{"d_model": 160, "vocab_size": 3976, "norm": "layernorm", "norm_eps": 1e-05, "bias": "none", "init": "normal", "init_std_up": 0.0158, "beta2": 0.98, "batch_tokens": 65536, "doc_mask": true, "dataset": "wikipedia_en"}
Each number is 500 + 50 x the weight over its row's rms, rounded and kept within 0 to 999. Layers, rows and columns count from 0. Numbers have three digits each. The size before them is the row's rms in percent of the matrix's.

# layer 5 attention query, 128x160, rms 0.177, rows 0-102, columns 120-159
113:412490440587348488520552424445451615559559554534509568481471460569525485482572546491527529567575505538484450466543430459
108:480443507516463499496491503417362476542562513446507456535542505428477445510520480453487514497472514461498598499493546427
101:552471411465484509498525513455482563530528475542532444429549510549373407496491517487456445478442501453526517546418509488
103:554596568478445505446473416436496539502468532482426525534528452597608452497499448432566433394532539561504392421453544394
118:526517481496461520419546406659487420378492665495505446417490522523548585536481487592553482499516498456536495560481531404
093:483410516456427544491507469482570501443479417479495506477528543525501469547572534455552537456501508592426527491484432486
114:542549457592515577433561500527461504436405500578519460538490565505576565518418501570489531439532537539449479559547492474
110:468510543526521458581512522570538493450533502549517505550553517582527471546466501527487448497499494529482456504480525502
113:465621493504494514544494566454501584516515492471506482523480538415507538481466512519473563452541477496427497522539434556
101:449461483586525456633514539670519473482456594436447480522539465491585516486432468491563466426504494477531508490440514516
099:604472433470584539523467527485403504449415485477506536559518520528505526471523615566487488565489496447511493582458470457
103:452554456466525505558505570409593517461509434463529471503542528525524458595444567438538448430449513423472452561568483458
116:507530585364539499526552427483482368525539363544580518507512446544346512442444550459527510491554467535552476476499517460
113:520525472502475508540474523574418538527524488508496592461476519562560570527519573486489510545459524490445459459459441526
101:435456516431507505547593497476504529507451430449448417477503474499516405456536449562521495569445610493603513573452510528
121:438546529412441465553452519373443601470441474465475517528443509447468513433659470576410562578425468447574488562468483558
115:446501500560556449486450465557469461545579553422451511578610534536508484462465551482575469593482510510512458486493443482
105:416497548433464534487457468490546521572573451553422477534449565484576530463495551541495502412460478443517622545519510488
117:527460409614566543464481420496488477446518484549568442509491496468543521477380532495517510389486546444483631526434461481
108:483489511404589543542444555440479495560546473503406544468485469512403580505367352447441495486519509510450450456505473595
112:458494518484400454561462550517534496540507430508531499581552603547508472492473421476503484440511441548480489499460372559
105:531448441452650565435426369502469438416578508541487494536489479459461492550505546563524538483436453560532461443475602449
108:478464417522514451472590447514492444477496549422458486617428505539542468518484469545477526552498461450534432486608571442
112:501508525436445466509474547549525475492448465614495547478550551523504478477495477591442484513505419527542560610559428573
101:472625489479465482610492450564513438567506554564528567465523480503397503426485609377492539585465459539547465459496466531
122:526455469477506511494600500504455490565513434476527467467526412481482479527660452489535511591397449572500442509522527517
127:526589410457449460536483502526587481457491530554417455557549513446508481441489515433401516496509473436533507518519436519
112:523474486504467520577461454522471532483405507538535498514528523401508442505451513537500552414525582450509436471387479491
111:454498439505542431574451543431512464513500521539441551517562464541486517473547410526518513577438434455545463487515526566
106:526466445436483430407458454522399526509498521479536542505462537514470486497457416563494520430510546506477551466496515418
116:631394421486537458515384557520487528511424557479488449594499481419545567467451472509515491583534519563452567562503574429
110:522468532538588500455477531388483475471447572526545475463407442408484511572505502520379541630532549496455496478579449543
114:472444610420527468444473500515497562465470566541449510470543586545448552569581403458432488579496454401538536501478473520
109:468518468425450524442484460435541501451419485506586504525477462484512473492428517460498437442606570491555427597566443489
114:570548523606487489498427481552475550474474554454490570579463473466572578521581578595486475526505433502548414456514515485
115:570576520513482591562559497522535505523477567533491478482573443515536431491439481501538559571566568602406515442463499516
108:508429501539479539506568569431499446543507482510486517519490499521555526527601569495488524381465567551582517529458477459
117:470472544527539440491430485515563536500562567545502447512444503462582505556412558492494482547514539568464452520456526491
101:479476461503457521522539492500602568368430596514410464585515464485466457469464554557501559551501514537487555580470513407
125:511492409464536467519498521511534481527548469576448520480536503543452530492564394539585460493513432520455518385473517510
104:474473470490517480580443478603491489480548587585567512473495564457416408530446557437540408441549576474509484491530402468
108:571444458467565506522502475502505399483466437547466554392581553457485520567513473446494629499565520473417464525472417516
102:513518413416572392475464498504492440454529554482453468422471571560436524489606535420438448557428435446488455487535544521
112:514535605472443516476524487468491428591526453506499461511514584573525450470552611537466575420578538445454548446479565468
112:466634587471437530432422565514499564491533543550573477533462587488510532534455525443471613488446459487555492560453525528
100:489485483591433465486395487418441541503531491514485510400578440547423530601431476461443573505467527562481524426598469470
105:544550509486531470537518565453541561521448499484482506460431512519433602577480437494411518518514468482536575458482455541
132:507477510529422491416481487501501464551530466600576481453456505525473413578460498475556440490510500420494529522532505475
112:496516507642483489407509511455500398500401553573443495454456522450465456504595483521489590528484513540469415434521509553
105:513543448443532477518407491509553399558549512484565493443481577379537479468517468525538498580463495520456443580547523487
112:439499553405538464439536584559516416537581508531565513582435440439473444476495518512531510490491512429491499493477484507
111:456453393472510468541523479562450485521510448565412596492510498532508477449535523472487414482509456425546544547482553486
119:499528549427534583476456496588515453510445526489499487419549522496494459493510460590542514566544482363495490491477555577
107:433371421368497438502447529406515479584423468417474346576478456597498480520480489484554543561529479574470489490468552453
102:534562588574509522522412567530490499515529457557495515439523598485445392487431453482529591515537502546490523412541513493
110:431471584484500466479556532538407451498521525459450490442482505425529502466465607437447445534517455513500515518477526485
101:456504549429537611424463524471526552466535512496392461512545513458461458541543507508507425597418531490555521524510470454
107:488473594426504529524505528446486540480476550476555472509493453452500531575542571473532556473462601477504508457510549462
112:514545528546588493556521508553509393513484572502545487497489468537444526499517472478531480485518550609489443459486569495
100:525507521575443452445471465475497481537536597549503414499521517486499456481514483406471544538541616473499548452525505499
110:555533471488470443444538432533367448468462422581475478593503596482589464441564517461424594436366497536500495477601512482
105:472525525517504553446549494496434449509535569422565531423501570526597523491575534541502492549485421498495599491471471546
119:432461426562480491550484486474502464442469524532466496551444565518430566523506448478441535616548479587467555440485516540
107:488522480542586602449403500512398527515587407571524537548484531510463535556527609531437459509489564418595577488512548535
086:474591498510438495524515539441474415463603442526471470543557533377531509576552454545488481540499509537512548508528536465
092:416498540501527438628501551541569461449479535505502527631475439479491477466583499502532502489478521468567469444460494618
093:468590568467475498411547500507401466516473466448493559460594579461538546548471521588402516534495515386595494439503455505
089:450547465493485475523541496557570483491440540481499477481518463491522516506489469467585562567492489545537529464489496395
098:565489529473468502498462501436520444419470438451440485558556400526419467605535521495488559412463476481552481592491552495
084:422494513403526513495495560428460534561459456522478472451543474537499575496462509510554430495545507509569464474445529406
089:459602394525580474559468503592551491472551461485619534442586474475456517451543520526498536440466430461486527490464521549
088:499570579519458453471448520456444530486539466563454455430495485492447523487400531478494518470578506559453452538432477539
089:569460504473562448485392505550532511502541490579509482555573514508497511454442544444470476581517422522527500525583520533
090:480515510503436425405559474553440526448524577522452547582550462519451437441486476515491369400484437480500563524539466536
096:472531536493502475599377586444494540509538534510543459418531427489469457486560435432595551581524497516416483511510556504
089:514540453434543539518525473533496419484543479517515471601536402582547450503509405547517441448531469532545547529444530402
089:482450515514426531435569496568408463619441511467504510398498592414489475538391443492461576600471460617487562475536530475
084:483438478520480432436486423577404479560545476520528428554491518436529437506491477488514551386459440406402569552493550463
087:508497487425520588485546454507390486543414439418442436522596512466530468441463529527504519560485482524547532493493570472
085:569503544573509544473515482520520525469436467439494494545473504456474380482506464589519509527522579500423361494568586416
095:572457590555500508468515483406448479497485449466520485527434450506516524507517361492484640431493470430427488549484459489
082:495554500510439439589521466580519444523469523477538559558555573486587412528522477608548399548450491396460502475474460498
093:545579407525492457432490455451567516548519454488577530451512517518392561453539474480504536474479484434537505540602451486
087:472561472434456516467448544458515529437541569476505516476479538466482524467629485470418525531514487422566525520569624548
091:509488437599451416488543463492418523513509432495437484546471432624454517489397484467467462520521580444519492517453490440
092:585595531528511554562462497501533502503488481488414432526546480499529502552409494511441589495474458567412495423463521457
090:484507512569419501434576548632626427556448479552543474416488536545441619488520447512482489533463519480501533516467330567
089:559513448586440491492509439485521521542484593433495561445464541547607564453516387529553558458481515578509464619578481547
084:531539494447478519456453462479433522522473525523535490514486507512480449539505521470503530513515446560527501556472575502
087:490484445514487490581490484552549547411475460577504575521553506478545505484499473457412454495486541431505559562520526462
091:559507433513638466434573548505394468538593530458454545561481479350469492501424462424508368600525560405552614491443563500
099:498528444412536489505533521553536458481485497547600426456496450533496528479401481529468459479458485551450489488449594486
088:494537509520560482460460475482622481472507511524500431532511576457539472473485599536520519421541517498487557475504505475
079:540481464568542490478551558403445485466470477560481553533484536384478530533538540454547457509430532481513579561548526515
093:517412468450532497470572498517501520477437531570531503534410556436484536543506510468509454433497507492531615552439421531
094:438525559545547501458501500546434535535527409590535635499438481499508575414506472496422569424542506464466550532409551425
081:524517469436496591528409410416501505564499517527417496492538588536474480490548543466486395559548473432402546532545486489
094:458502509470422514427456531479494542450526409505521452507481518484538425474394592530529435465471466401545497512486452492
084:536562403464452514515524393519494485473459454521463528390439521472444653475535541438493582395442594480436469588449552493
089:505523482484449458602484423478512426500438405558473487419545436458419501524503489452520480530525441529497360487553459491
080:407475488494428447513483633555457495520503430545541521559405453519445491481455501427543511469524588545513601493479495548
080:587583415442441511526484486487442514507488611451298530478526554449443466509512565518477526502462608491500467524561525512
087:472484558503511510408438519444501467441524538512477505514524493578650443499513511548453516551471527455518485514513560545
# layer 5 attention key, 128x160, rms 0.176, rows 0-102, columns 120-159
111:499520464502583566496548507516511497396472528483444507482477490619482507456513562527486479537468393520445580534450570473
114:521484466573523523453503458582587534519496550587548482395456493455578487495415570531497504496484565478449519525527443411
100:452597499537584558495444479397489526503576448566445562515465437446529560570464511506464582404544426577590481593507508548
103:421445526458503497539562537499474524497479627432433570473422578510434556580446547484476564516491465455451515496533454512
110:593476530426560527476504487456466574473520385491496517450557600453436524530527555572485527507608561513449562558531581579
108:524594566460547480528489509606460609450551590521479488490518541499466494609474589499482539527495572501548475442560539557
116:470522533483497384545501485517467452527528542497542561515631482530497475499570486519487555575498523483436475559535507578
113:412578384525518485442495564476482514446467502542427469566581478506530508392485508590509464528438492481461465413477477487
120:521508483539430461429523597501599555491560577617515490452541478487429523576577515537528444462391518521562499415534519518
105:434533433468518501474544522459502498405492536485506596560514509529475426461569511503463471463434515491471479405508440494
103:508464549525531527505485527471526422505515435479442575509498475551497442524520516455556422475569422506542442532473510416
111:549417531471414516422429510463530431526590528481498403446508541510589517503545590602420445413627497550472522497431477523
114:495405592442431615581394516537519474494459590490480453515519480453633517537438472512467532534603531550536560493489474438
111:344586426541446565536572473535596566493516556544545475558444417499407552474510518535452433520493504461436501496441457548
105:485536504446513441397455593521414566487521537563459580510507510494499566504439510504469436526542405529620401561524535474
126:443532551444497500529482476509574426500554478503559512473512523536463492526419525463548414446441499454466429526514553528
121:398533527608516583493618434496496527457521472573551582466459577530528511463561543512504444482488542449470457443507480512
115:447475475555389426503449532513509415455521507541648519544532513489450463486507421514437585487497543503515446501493475569
121:491411475495481481465536465614548586431525514479459606424496508503520551534573515606509575519482383528562507464510541463
120:507480448491462608444509495532501483547574468553565397537480403485507468486478549444512540461459531514537436558402514478
105:506518497496388463540500443477530471463531489551500622433506379539470536513494555505521540566527536414483512462557550615
108:430494543474471497446515405577505533550494478497454519527537478420512466576534498423498412566496533481491503503464529541
110:404500435499498518499510405453430527532475545480452553552490461551434516435553547511609528521442454525417546518536435532
118:529493487369620561512457507486536401453466399520461503473508488458587519593573413551494533487482478468565409547420589554
103:459441577523459545454565500489474563496576545415450409495470511524547577563449497500547479465482528442574510503542523552
128:500495511408438601436420438578529460596402443438408508503393513565475464552414412433488469490489558492539518602446513455
125:581492447504534530494560495338520520458386542403515431425480483545511480540555483582563487466451472441509526489570496540
116:497503465504493417470552478510617488544501540489463523514392453481509514442367536423509462509463463546492487525553423560
114:514526515451561513505496499554511455525467474424449399557454436573555465488547497546496487510499528489553454480468501400
113:471471502425615505438524491511498445561459438524611452558533486544594387492484553468538457532492487528551541545427488509
119:513537566536485595505584464528550493421349528473564487531439423465584451515468549513522409556506525500634428493507515526
113:536506517437449491453443453533544500510561562540478514487578519512551534372491517420558448377496453560519643497450547508
117:457603497467553574607400555485460381582461503638603535512502433462540544574503488443559519519490487550572423506430537609
118:476509589434503557423456580428445377518476541490444481497548482478492539552640510602448535570435403519436538538505487507
120:441526478445528485554518517560470489428475529414500483522530495336470500445557491494611470476498561485424591508440551516
117:540486611505464494534540484472462578438486447483524541405463480562534576488541537454514515574483571504462481516512559376
114:506620584479487493573473535541437444465559428510521511439469542580468535492462549485553529570502492556468490491454486426
116:419543555419495454396610516545449516479505511545507532500565552450504494452646527471429452525558466467494545392605488608
104:453426589485547477456500508488493578499502511425523477469494473557510422470400543424575511507525516564497574472604509409
138:445500432459438483513548563484521530585395544555510504519439484562486465506509452484468565475457447495400469512528601568
102:535410455502480482471538451532415525437477404375508527639512510441505534458567517527431432531552464413523462450433557553
105:536494442393531536397517472500490514681467374497500531461542492462522460475455563446452481473531485497528494450483470520
103:557456515520565569548490517444509491602485525502498559485532468428477506525377393541491499509531531604491561640438511459
114:490454469534523456497504470570550549467500527564435514546508557514483497513475557567498468575491479542538509504537424446
116:523412513531514451558472503497487396609532532502436547516573422460434532533505509393541487436443483428497458439525516506
111:462541491564565538501559484464502518608471444445484493530474484493439544395482558488553504563507556502405599452512412407
108:482441446528509439600501414546484462503543445508449532501550551465541428438495480562602510317532511513569470505438475468
138:525527494482495532497451555490522446468499513509440528453463408472525484537573457626561554498454434454486499470604486511
108:476462449415574494523457459548349510526410443560524465449549490524420611492565514568479467586440510403533532535564521429
107:437512452480421536514508484499493478428504456536414490567499487404513466621455505471490433486542476429613508514548515598
110:542520549496456440359531447436447536533552556511546474419475565488581445502491474572591492486423520486499459549558484559
118:512548478544447527495515498448528513528592495478502516555536428549579427575472468529517489516407435534498454518520434480
124:460533466466515438520536478515440581478430520529503635516513544510514571498465470516588426498438509545571421487490461503
122:443497467523463535499588457401431383471465557597431520546438462468472508488517556530517499462503516553590477541552467422
105:423360430518467531496517371614566533515466521468596491590549530468534537488552595482505557552470490528509461475484501475
110:518561398567564573405539486479503435544556457542501501451468467483485588503480386466520500530435594435466475428516493484
109:578638501471467511530538491470485472484555590514528487491473570469530438616465554438552479444582423454497482399538545498
112:506521467524472457430437504597515483473474562533441557429551525474497496513515514569492500565468484480450490477438424564
116:418481512488522504534528499545544516379412541561445446503480488524582535461501519475478517500598534501526544488450481526
099:469466520521479460441545431529373457540497532463529535506476467432460482502422542500531482469488508559473503349530473485
104:489460486497515490403541464422453478466419625485568572428499460490493563466497526353438533524513521408394512492465419543
112:556511488508532473530527685465474557536553531468443503601528377513439497484525514392492549453544608508471434479541597527
121:506492513498403467471504480524475567457446484549422480525583468545480453504507583569478509434437568388513529465508446477
106:483461489512524513469494505470527548502532531488572515464526600421503511469580484496471503528471416492514438513542557505
082:497469478467561492406541499461457590528484614419515480532419425511521472463482545572505473463548528471496358529496562521
080:521545490520553508517505497418494574468468494490414426455564544580474518548458557474494526489552299543499475506567499498
093:491511461427459452530511579469576417520530467607506459484531518450568535483587463608472551489560476441493433414465492530
084:470431468539476561517603391508481560547480518548475417527396473500524528466476603387485512513489612568427501549519499429
089:586547494501524581540461512535487603506475505305463459552468514567566417436438510446501506505587492466471447494470508557
070:496473588528500550481526458535515531452542547597459459531471478582505551550514556520493605511509510513550473459507473554
085:475508411540461521480518515559575461504463484504561469532396539531497497594445442492506485533424553486472415528474522512
081:517449502518593533583567614539520413551449564559503484455427488497596433566503440592495450603523529469505454444583493470
084:470577463457473499576441481593473486546483575497422533530512431467517452553521483489592521508463561505690458588451559490
081:473588519415547516502362478483438518462467453473399565453565507526485536526522503543505493474477469392573392448537474579
097:480501499473541574548593507486553450537470531481409523550421455553459499571401499398462474482517477556607486499509513466
078:492436426516544520468480451489413518528427493441486362575423518508547468510415520533440524556541552465556506574452525484
098:398502480403501515499480481424606511518503446565481452517350495490580532454512486565476590433542532501532569563464486400
081:447454427502541494453504540379491510446472523514467505590439521471608453398580534456474510503480562467461551510571495487
083:448474545451479511508542447540463474451493507534508479560316495547536524486457542468484541546560461490509475501503468448
080:534490443520472490504531480472433461519503562541484552452453509663499473577560542438556404543557581506434544511418509434
078:477434469457529533527450519592587584468596524531501448476477523521488401509536560506439490475499430496475464404578530565
081:533524368479513528478532488531375451443452533447488451537450479558454500432506458546519581444402485530413484488498467412
085:443543550475456520559463519501447580470481618527444524521502569528485562571486464536526441493414432557598430568482588509
086:444457434538541492596442513462482401566512472472504469459533452444451517546544478542549478535524565522516547465540501505
098:618504511433468412454496530486536539455512470473539600539546597515524500437583584547556446523593561514549478559507472472
091:453545528429469416526577556432508470556495431441506583462453467503468470427552477475483494413525502524557485417491424482
087:514611466572531383525536506458566465472455473598549467446497476527449508520518501583530485433454441580464512479509509564
083:471564514435367617477480480567576536499523403529411473530504469531485480525504522432511519556479540562549540498461509548
072:480455467514500441564530578466508472476484381449513487500510533509501499477472403549432419524405498395511450454521426495
086:480507430507505464509414463504448392516536505472513562526416473481488428456512521533526525427532453468466423538576490603
087:476435542505482534561506488483459552527449554396573472537471545547520490425483659485419497445540561560509524450613506464
085:481474489586524499531422423457408532592431514528593556519455422401534470450470448440518493463562499529557559528519417435
078:520489521537472486522449517566441449455560600570651485482553460428495571576591478530476504467465497457478521538482508496
074:581429482478534471505474499473557521606511630533475451398439489516499551451511459474533542488492515529494573472622506559
086:448510507466516400533532557489451398491521470475399541420531520569538529470476377523532595507450493431506457523565509506
085:438472397490398482508452525372553512530538567521413474490545464536501464508526432536438490603496467503498464439487494528
088:507499499463429513435504555504435487421446570512680507528526510467485562442588525516456611584509383508499506508498588516
089:488453492473556555430434509462493427450525506550589474529502571530483510533582498559557443559567476566589481530512481515
082:520457490475474411512416522497492480492517511465544569506559443477552441515595447536518489536538527477441479556577450582
085:435443475362549539447502479517484499424460474453480554519458469551561493444426407438494498463506602481487466502439544459
082:550465456548524487460462517441456429445535553452547490510472492540527464521503592454552374542413521433563414639571512595
078:453497549421459432497517448484531525528482395504596515500523517427580533505525514382437506507441393413542456450396465503
080:536495450441589429543415424508462453471517458427460457515411482475434388498601485482558470464502445458453555470525522578
# layer 5 attention value, 128x160, rms 0.257, rows 0-63, columns 120-159
093:634458564511552594485517535417466427477516451573528434617581466436551452500519547515559555555468479498482446533437545504
089:509506397516466468502531475587535544534583480451573569401529469493503385458513502582428491527498516495511427568576489433
100:522530545447529480565562427487490611523457570568467501530524458555562508500510532500503442428471507492539408502477509335
100:540600448545452466439504527501458478510521519505497499466569431578417475545524477509498403417506545464562399414435509519
093:577433624506476434484446559459441445455487471515453404499457455486488589551536513428502515526529494520511599549528470538
094:525460599472491477478547506544547478539574461403495477551504573424483406547500468540491472533527576493554459524450504442
092:558442433497419467508538463471443411536593570419468548504515502480485561474510555518542498438508541450548535463475512414
083:552493476594420475512463466511307525514482443468521556443447553449530479537514463488571488621596531512535492523491420478
101:480454499416533526486424524566481497511452456455487475454533476512518457505474462561466467551524460502498495514536602472
086:492540481582522548503414435608515518494545503543507487593449501596534558521497488541538449555440513491480423493479540528
089:509524511581419407449425522491542493605491483524513442517529467450438514471481464539411442554561347537503465479556505422
101:486469437451579521491514496441527484579474455477457433422562504496581498519577467442482416545528559538529547530475573475
094:481490534493617502501453486521507503582467384548545485538543413530584467535504462475492524514460532491611452573479485438
101:461517506581534516552379608483455537488562621361517553473501557532500535508526523479462473459506456401479473461516528485
094:515516550486443525533523570466462507485518523480408489540499508466461437472524532438421391482512490535541514517470447574
090:509555449451552485552487468543436446557346545409450476488505486462498573490527448473457490492403544547500424495659528509
096:495576435603444459490485453543524474493436449495463470490363608463571491471485594476528427440447470448491466495488463506
095:457525536441551436414509490442454446513529480450554499557436502469516512510433562479428590515543590496492463546530532454
097:522478513457563528541503517555545508533403489489548639444554418445536439499499509493535516510405442567564510464455499510
098:527492438510551521464544511461482565413450468511570524497494583468457461532462482487584476457549581508467484587443447463
101:534441498512431455599526498449484561534525465519457524518543495446553539511489539527437333429596527471554465559527503504
091:596591529514462661576490532509392553475474482476506533504495526471404472428541453475501462480471473517470501553475506484
089:437483517513474508478551543579534416541425477498505574445486511502591480539530572524474476525427483550380629498511512477
104:520494489502494458402451576569387576499450435543526441542508530415513488545527423416486517468553543538606511438461523541
087:493513451598545463472434542381575512509485406438515559527521594477455522506634448533520593543558459536463531542504571518
103:504601461527524446508476574495485599489436551490473619473507485539568571508523510476525448455465442444414518483592545455
093:494452522537500436511424551505529424474495541470501474463491553537594484493560568527476452537497493495514518481472470471
082:531526514533604436498446459567445484399465512521523522517554534463496561471516524457547597487509500501454466595545418466
090:421470445575515482479536441537521533512483535488559477533543413577545486517547445499477508519533589412517441531442469508
095:552537478555510463456481442526395495504463470546370553568581411561515489529491447484498552496517545552515466537439527477
093:511445526506453447527539574580542467518492515518539486511529479505423484488505452523595490567493468465472470490513505450
092:460528548467457569623508476476528502592528463459550482522488510517501527541511570422529488494518505485486516496446493535
111:542498505521431581546514477574496469469583490541420461431520444483466500572437489495463527511501448532545455519403405563
096:461493491539455511548525536559531442521477465521496454550487534421611501468459495435477483552427516531434562470492501620
092:568442390462432608638558478547483511650445496436443582447540446465356492428509522503495415530513479492605480435512520497
088:507404453510469520398545407519530443557535408554410525494459479447495495528519384521535537493487542482489460526464553621
088:409538560520520522461508573494550461556607510508428462546437463507517531477480449516499517520487580590525490447451542502
092:518630467428511415476473579536517511430555489436541416461491439482491517467436507415474537491560409498454445519560562485
080:524512445518500453476524473589580555522501506468558491527586554490461568464445558481386511451466515473482471582546488500
101:557509531477492626530550442557460581488452517508540459562485467427473451401501562431481575444488436495554544551481454585
100:554511550508499525461545546455405528482487548465536536408478401529511424447556429432514502577459427463468512528415592477
087:400568546448541493445493564460391491492387480444531345500499488418519452523488476444422525464485444551451531541554562465
092:517598481474543525451464509459588468489503560534540486426459447487446459577567497450524557497435539453451562526487474481
086:553428460465499473466383502454454450473550568564450558420495481503480473510506540540577539394558507490508515474511422454
094:558487481411569513525493537415539513367547498445490460393495455472496446517494561446477562526529511457568600520531504500
085:473559582466487527535406481482457523527466504538562531550582453580539534512445566472457513468594525598604514480533444389
091:490423512556492464547556443538517483506467451465481525539457538394430455471550621561548508447508555452503440553504521513
094:484508494511396558485567579575500559439452458562552480465499467498568494498503544506458487598450496571521531494514504514
103:517439500535475472488559512554484576378501449468613504525498510433567429432470543500595461476563488420466532475432585536
087:451471496500524473361532488482560561527558509483603415492491462506482545429529510557395561535574434602575508425454528480
097:454449479542492416498423545545541511465438533519464545412454511450546511401610553499458586409548521545470485643514411535
096:408464512608472422509585549517532440611460486496516486502493543424464521550544461455554520492499445536523471502481442540
094:542556460535432602404508465407553473524595529467446594478493424617513619585485441476475493578470544476503551430437478534
079:483477546500438489515455541575445500501610537445496470482497487451519517529514580493442549444513464502488395442507358476
087:503529523429513415556496525570457563504534542573449479552490490502405563514528433537501524536569520561509434478584398373
090:483513562517499450442515536457481477617515454427437548505484492516450539465528455567548390451508411520478482486435427429
089:507447463518474416448480519430409486482502472468523502522490548496640515573591434474448449607447492500482595498469539427
095:536437582457518541537487550483465450482456619515540499555544489521536448556576558544472515472414553490459555434486572518
093:523554487485467479422445480527512549525473566439528472530532525516414492494458509575419525471420461521505497360551470517
085:466527532510525491501564382496568506563462496542413578451474520440529489447520492469515409471477524587517564420496488413
085:454398565530379487506482475501488419462490529467508495564603436555503599447587458553550510570572461505474484609587485509
105:499452496515470628481523559462476554494586435526536470524466481498494410457480578487427532529515532508567522477532475609
082:501467406521520506526569615476444456388566508578498546414584451540470473494545439477502495558545424540621530481488537521
076:526506586527500584448579562437506461545531439478441572401538470435466452511523469457483516545488408556496535583530594494
# layer 5 attention output (transposed), 128x160, rms 0.213, rows 0-63, columns 120-159
097:404471444578541525543485446605508570614535466566439488439460497578455539515554483531528444613485483561457514375582504521
092:460418521517524417498436567507478513485483509508485464565636482482525597520496588494496478451387570548485495492395499498
103:534479520530500427519394507551511446526564503388503528490479452568515451509504521431582525447483419520456546567581471606
105:465481487523538412519484561455556464479470443576412448581430542453495587535502553438497426532553485554470494423542501541
094:450535545519484504518493514555548539458538410465475569460560546467505463382435399510513489466425497394551477500540439543
093:503471418460469536689549575457501562468433480531435476474487412447481536547597513455518514488440462488467436449504567519
093:436580462542553483503473553462497627491426438512588459463535424429455484523475452488501498505513480528482433547578525554
085:450483602411504469457549513444515526548479473556519542470510476427472547500516423469462475452405566408476496558536553514
102:509547450531503567512476522604443529480553567489527488495457469439478402520482598499454561484433513532507477411414423569
084:464497506460506439446496496522550588549494522532435448426492530468466576506507510501564577500467503478559533576490558540
093:506411570470547400601544476575417518430449391495491541525461415519480455526552485478482502430532586526477549493436445524
100:373569542555539484517509462461507426428581476477452556485511492450473482456425507575484447348380465522498539406480472472
092:487562465507479427508546473477507507403483629544503496502582484574486502517423583582573435523467437461443553463471525466
106:596499534434498491559528415513527527480500549516531507523388475412471646461454451488488503526497555440613510537561451495
087:504501423474596524498571544513579527574436460543477439515456541459544538551483439488475559576563521548484433433524480513
092:520414521438470495473468458453436531491538506565578566525486579493494531496542619456481595483459452476434491515401477478
095:487502563411512436462584420428483478468469428460427463522577498551480430529474523484522572543512518387622523551379510446
097:482538482508477420535520405564512570458341498493503579453517500425501524537512568417488493555466414411474476482508443551
096:494417529522507492505490513444520463542568594502492445533484487587437496472475657512518492487440482517444415477516542471
097:394566644460424393544613572412512436516551525428458564478456480537566528452553561520505512538450460454491450476490509476
102:483500449447548459528544471575443483517477514492473474390470523557559457457415471535464576482475446475403558414517466514
091:455453519491490491582512542466561510515618590465586483486450493449463534504588481382470545517478586492464549442621464514
093:495557463374544536518567491544553512500498372531442485499611480530481502485486506518527489495549542456542510464560503449
110:586477549539534475561531562535547445562429606537579555547415533506559455476473517597454404471516617506482524522559541531
093:544451491524429512501576502430476536544487541560543394430528507497546549517465499512446487480495551420546510570407368465
112:554448521421546544477436538549438505499516526520581541502542530532500520469475526432463555528493555551566521587403519476
093:462515523460522505535564499539575599492541437471370511492514468566375484450464469451533424541487581408570417430444494555
084:462569527540447458416554531605521606552443489499574617487534511503454509455523598489531495477435639562472439517504465510
088:518546534473533518427472526560469485435506500492465481546425453407415420459481503570494371478400509551481500445556542524
095:422506543515486455491587526545514489543567499592521428457507546565444530555501518461539518446399543531485562497564430534
097:458584546468485559500504449544477522534545458550515442412497435430509511551514553559439531521551516463522516615489530528
093:529478383510613513485529418519514499490552509419539472489468557443498506559412473494548522559485464422558529509544522440
108:552577439494526429484481476491391486466514521403536552521424433459502425484540456476513480440452493431448514515520645483
101:558475509590482573464498532507530477503505514570468441503454493564467529504413481486573513563605533563568427499561548380
091:542379483562514481482511430431449482468481568484516463563436433499490486565512507388478525461416482541413543550571505477
087:542469535404557479473532508413534533519450523574444471500525451559445492461491482599468513459467404417553499410452579532
092:513510543467570484556459473495572627524388576514521500404516569455428546541503515513456558523619435468547471502540542556
093:492454394507624529492510480602464490460529425513380538487543611509488498564488490569468539564518499479473463514450415490
085:461451451453471530466511505565428505458537390408387480547549539469524520514593496535528463526484497450532394505475551477
107:431482421522519469445452468463467486578519585532537461496501477586517382505524561517487531546451509474411486487616567470
096:405498511481525579545485598470503480450562539574479481481488485454466554513452489446444432521475463551474471438614506499
092:521413522497555461547538506668449529414615489476462529453490540523402513460499601465465471565504491495519428407452479482
096:495477542579425506425522519470466526446501589492551482606517403424483458414497584504541425618442444502536488500458513495
089:490529555589499521476556532439548569533502429463525544510430531487496591377486469498471546493538533583556470485596528633
096:461589540523408479528540528580510558430503475509414543601484528487469523466448448476470489547443492424539476597505380426
091:474518364527543575504588524525531463431468549480543518418495556542473478510573419483518519516476510557431481548609508521
093:526470486465473554489558474490487567578480480559429367381465501434595579550456487544548491546549443429511514498592522523
098:458505519432443451490413474509505438545550513536471547545551670525503420528465493516461446460563526469478469522465431545
104:509534549478541512475505602461445448563460538479472514515562540458436437542490412493512382522488560514432438476489480487
093:524587505496520414524483551540558449491396514473405543564521501419530505530451596494505503398538525502506509493465505550
095:521522438466482489409636485508429520583554541542512485473490526479496534440479501546505476508440493458518500392443578517
095:563529613491598479468472387499447508497479434528546471462477474469492547525469641540516491532502587488535521491500552451
097:489560576538598526391555558461551492528516461607533483630442467495470448513472515427517464444537468568490578525523511425
085:547503444548544487566449473455483474464441583510557578523434484495481542479470363533535433567463551508468475499541571452
090:492397484491400375415474519482494494552470479484531456516411437538453475490509449566529518472486496448528522524491503511
094:596519552536624398493494577520477475420469584491528384407445485547539544575475495520583467535519485442552528484576612514
085:492574552533366525510589631444560404478444446572486486516504437528430530456467491486491500515518492535492488490512487475
096:452425508501502536477414455564554571518539433524561478482475480526504453428491560519571528521586441495549400420492412574
093:531450468488482461575442484490405488474430415516432507536461436528496460535519514429451544474583512503516466591495577539
085:457394582449582515483492520520557522428514372498443458480539473525459473535559474447557567443495376524542465449509516487
084:545621447455539544415568541564483540498582566522589483449587591527504449477465464524506481407542544440461533447452503551
102:507575593485512480513495468485502510508490514519481516553575489515570458535532423539482489536499401414503535483566488409
085:479569529568473444521499529496530418534529514475513483460457581508488495504425482494421520343532456589393484385488423490
079:492497455565560489541472463497500461530586586591483494537508536635488472521553471446489484466457548462486479486468434483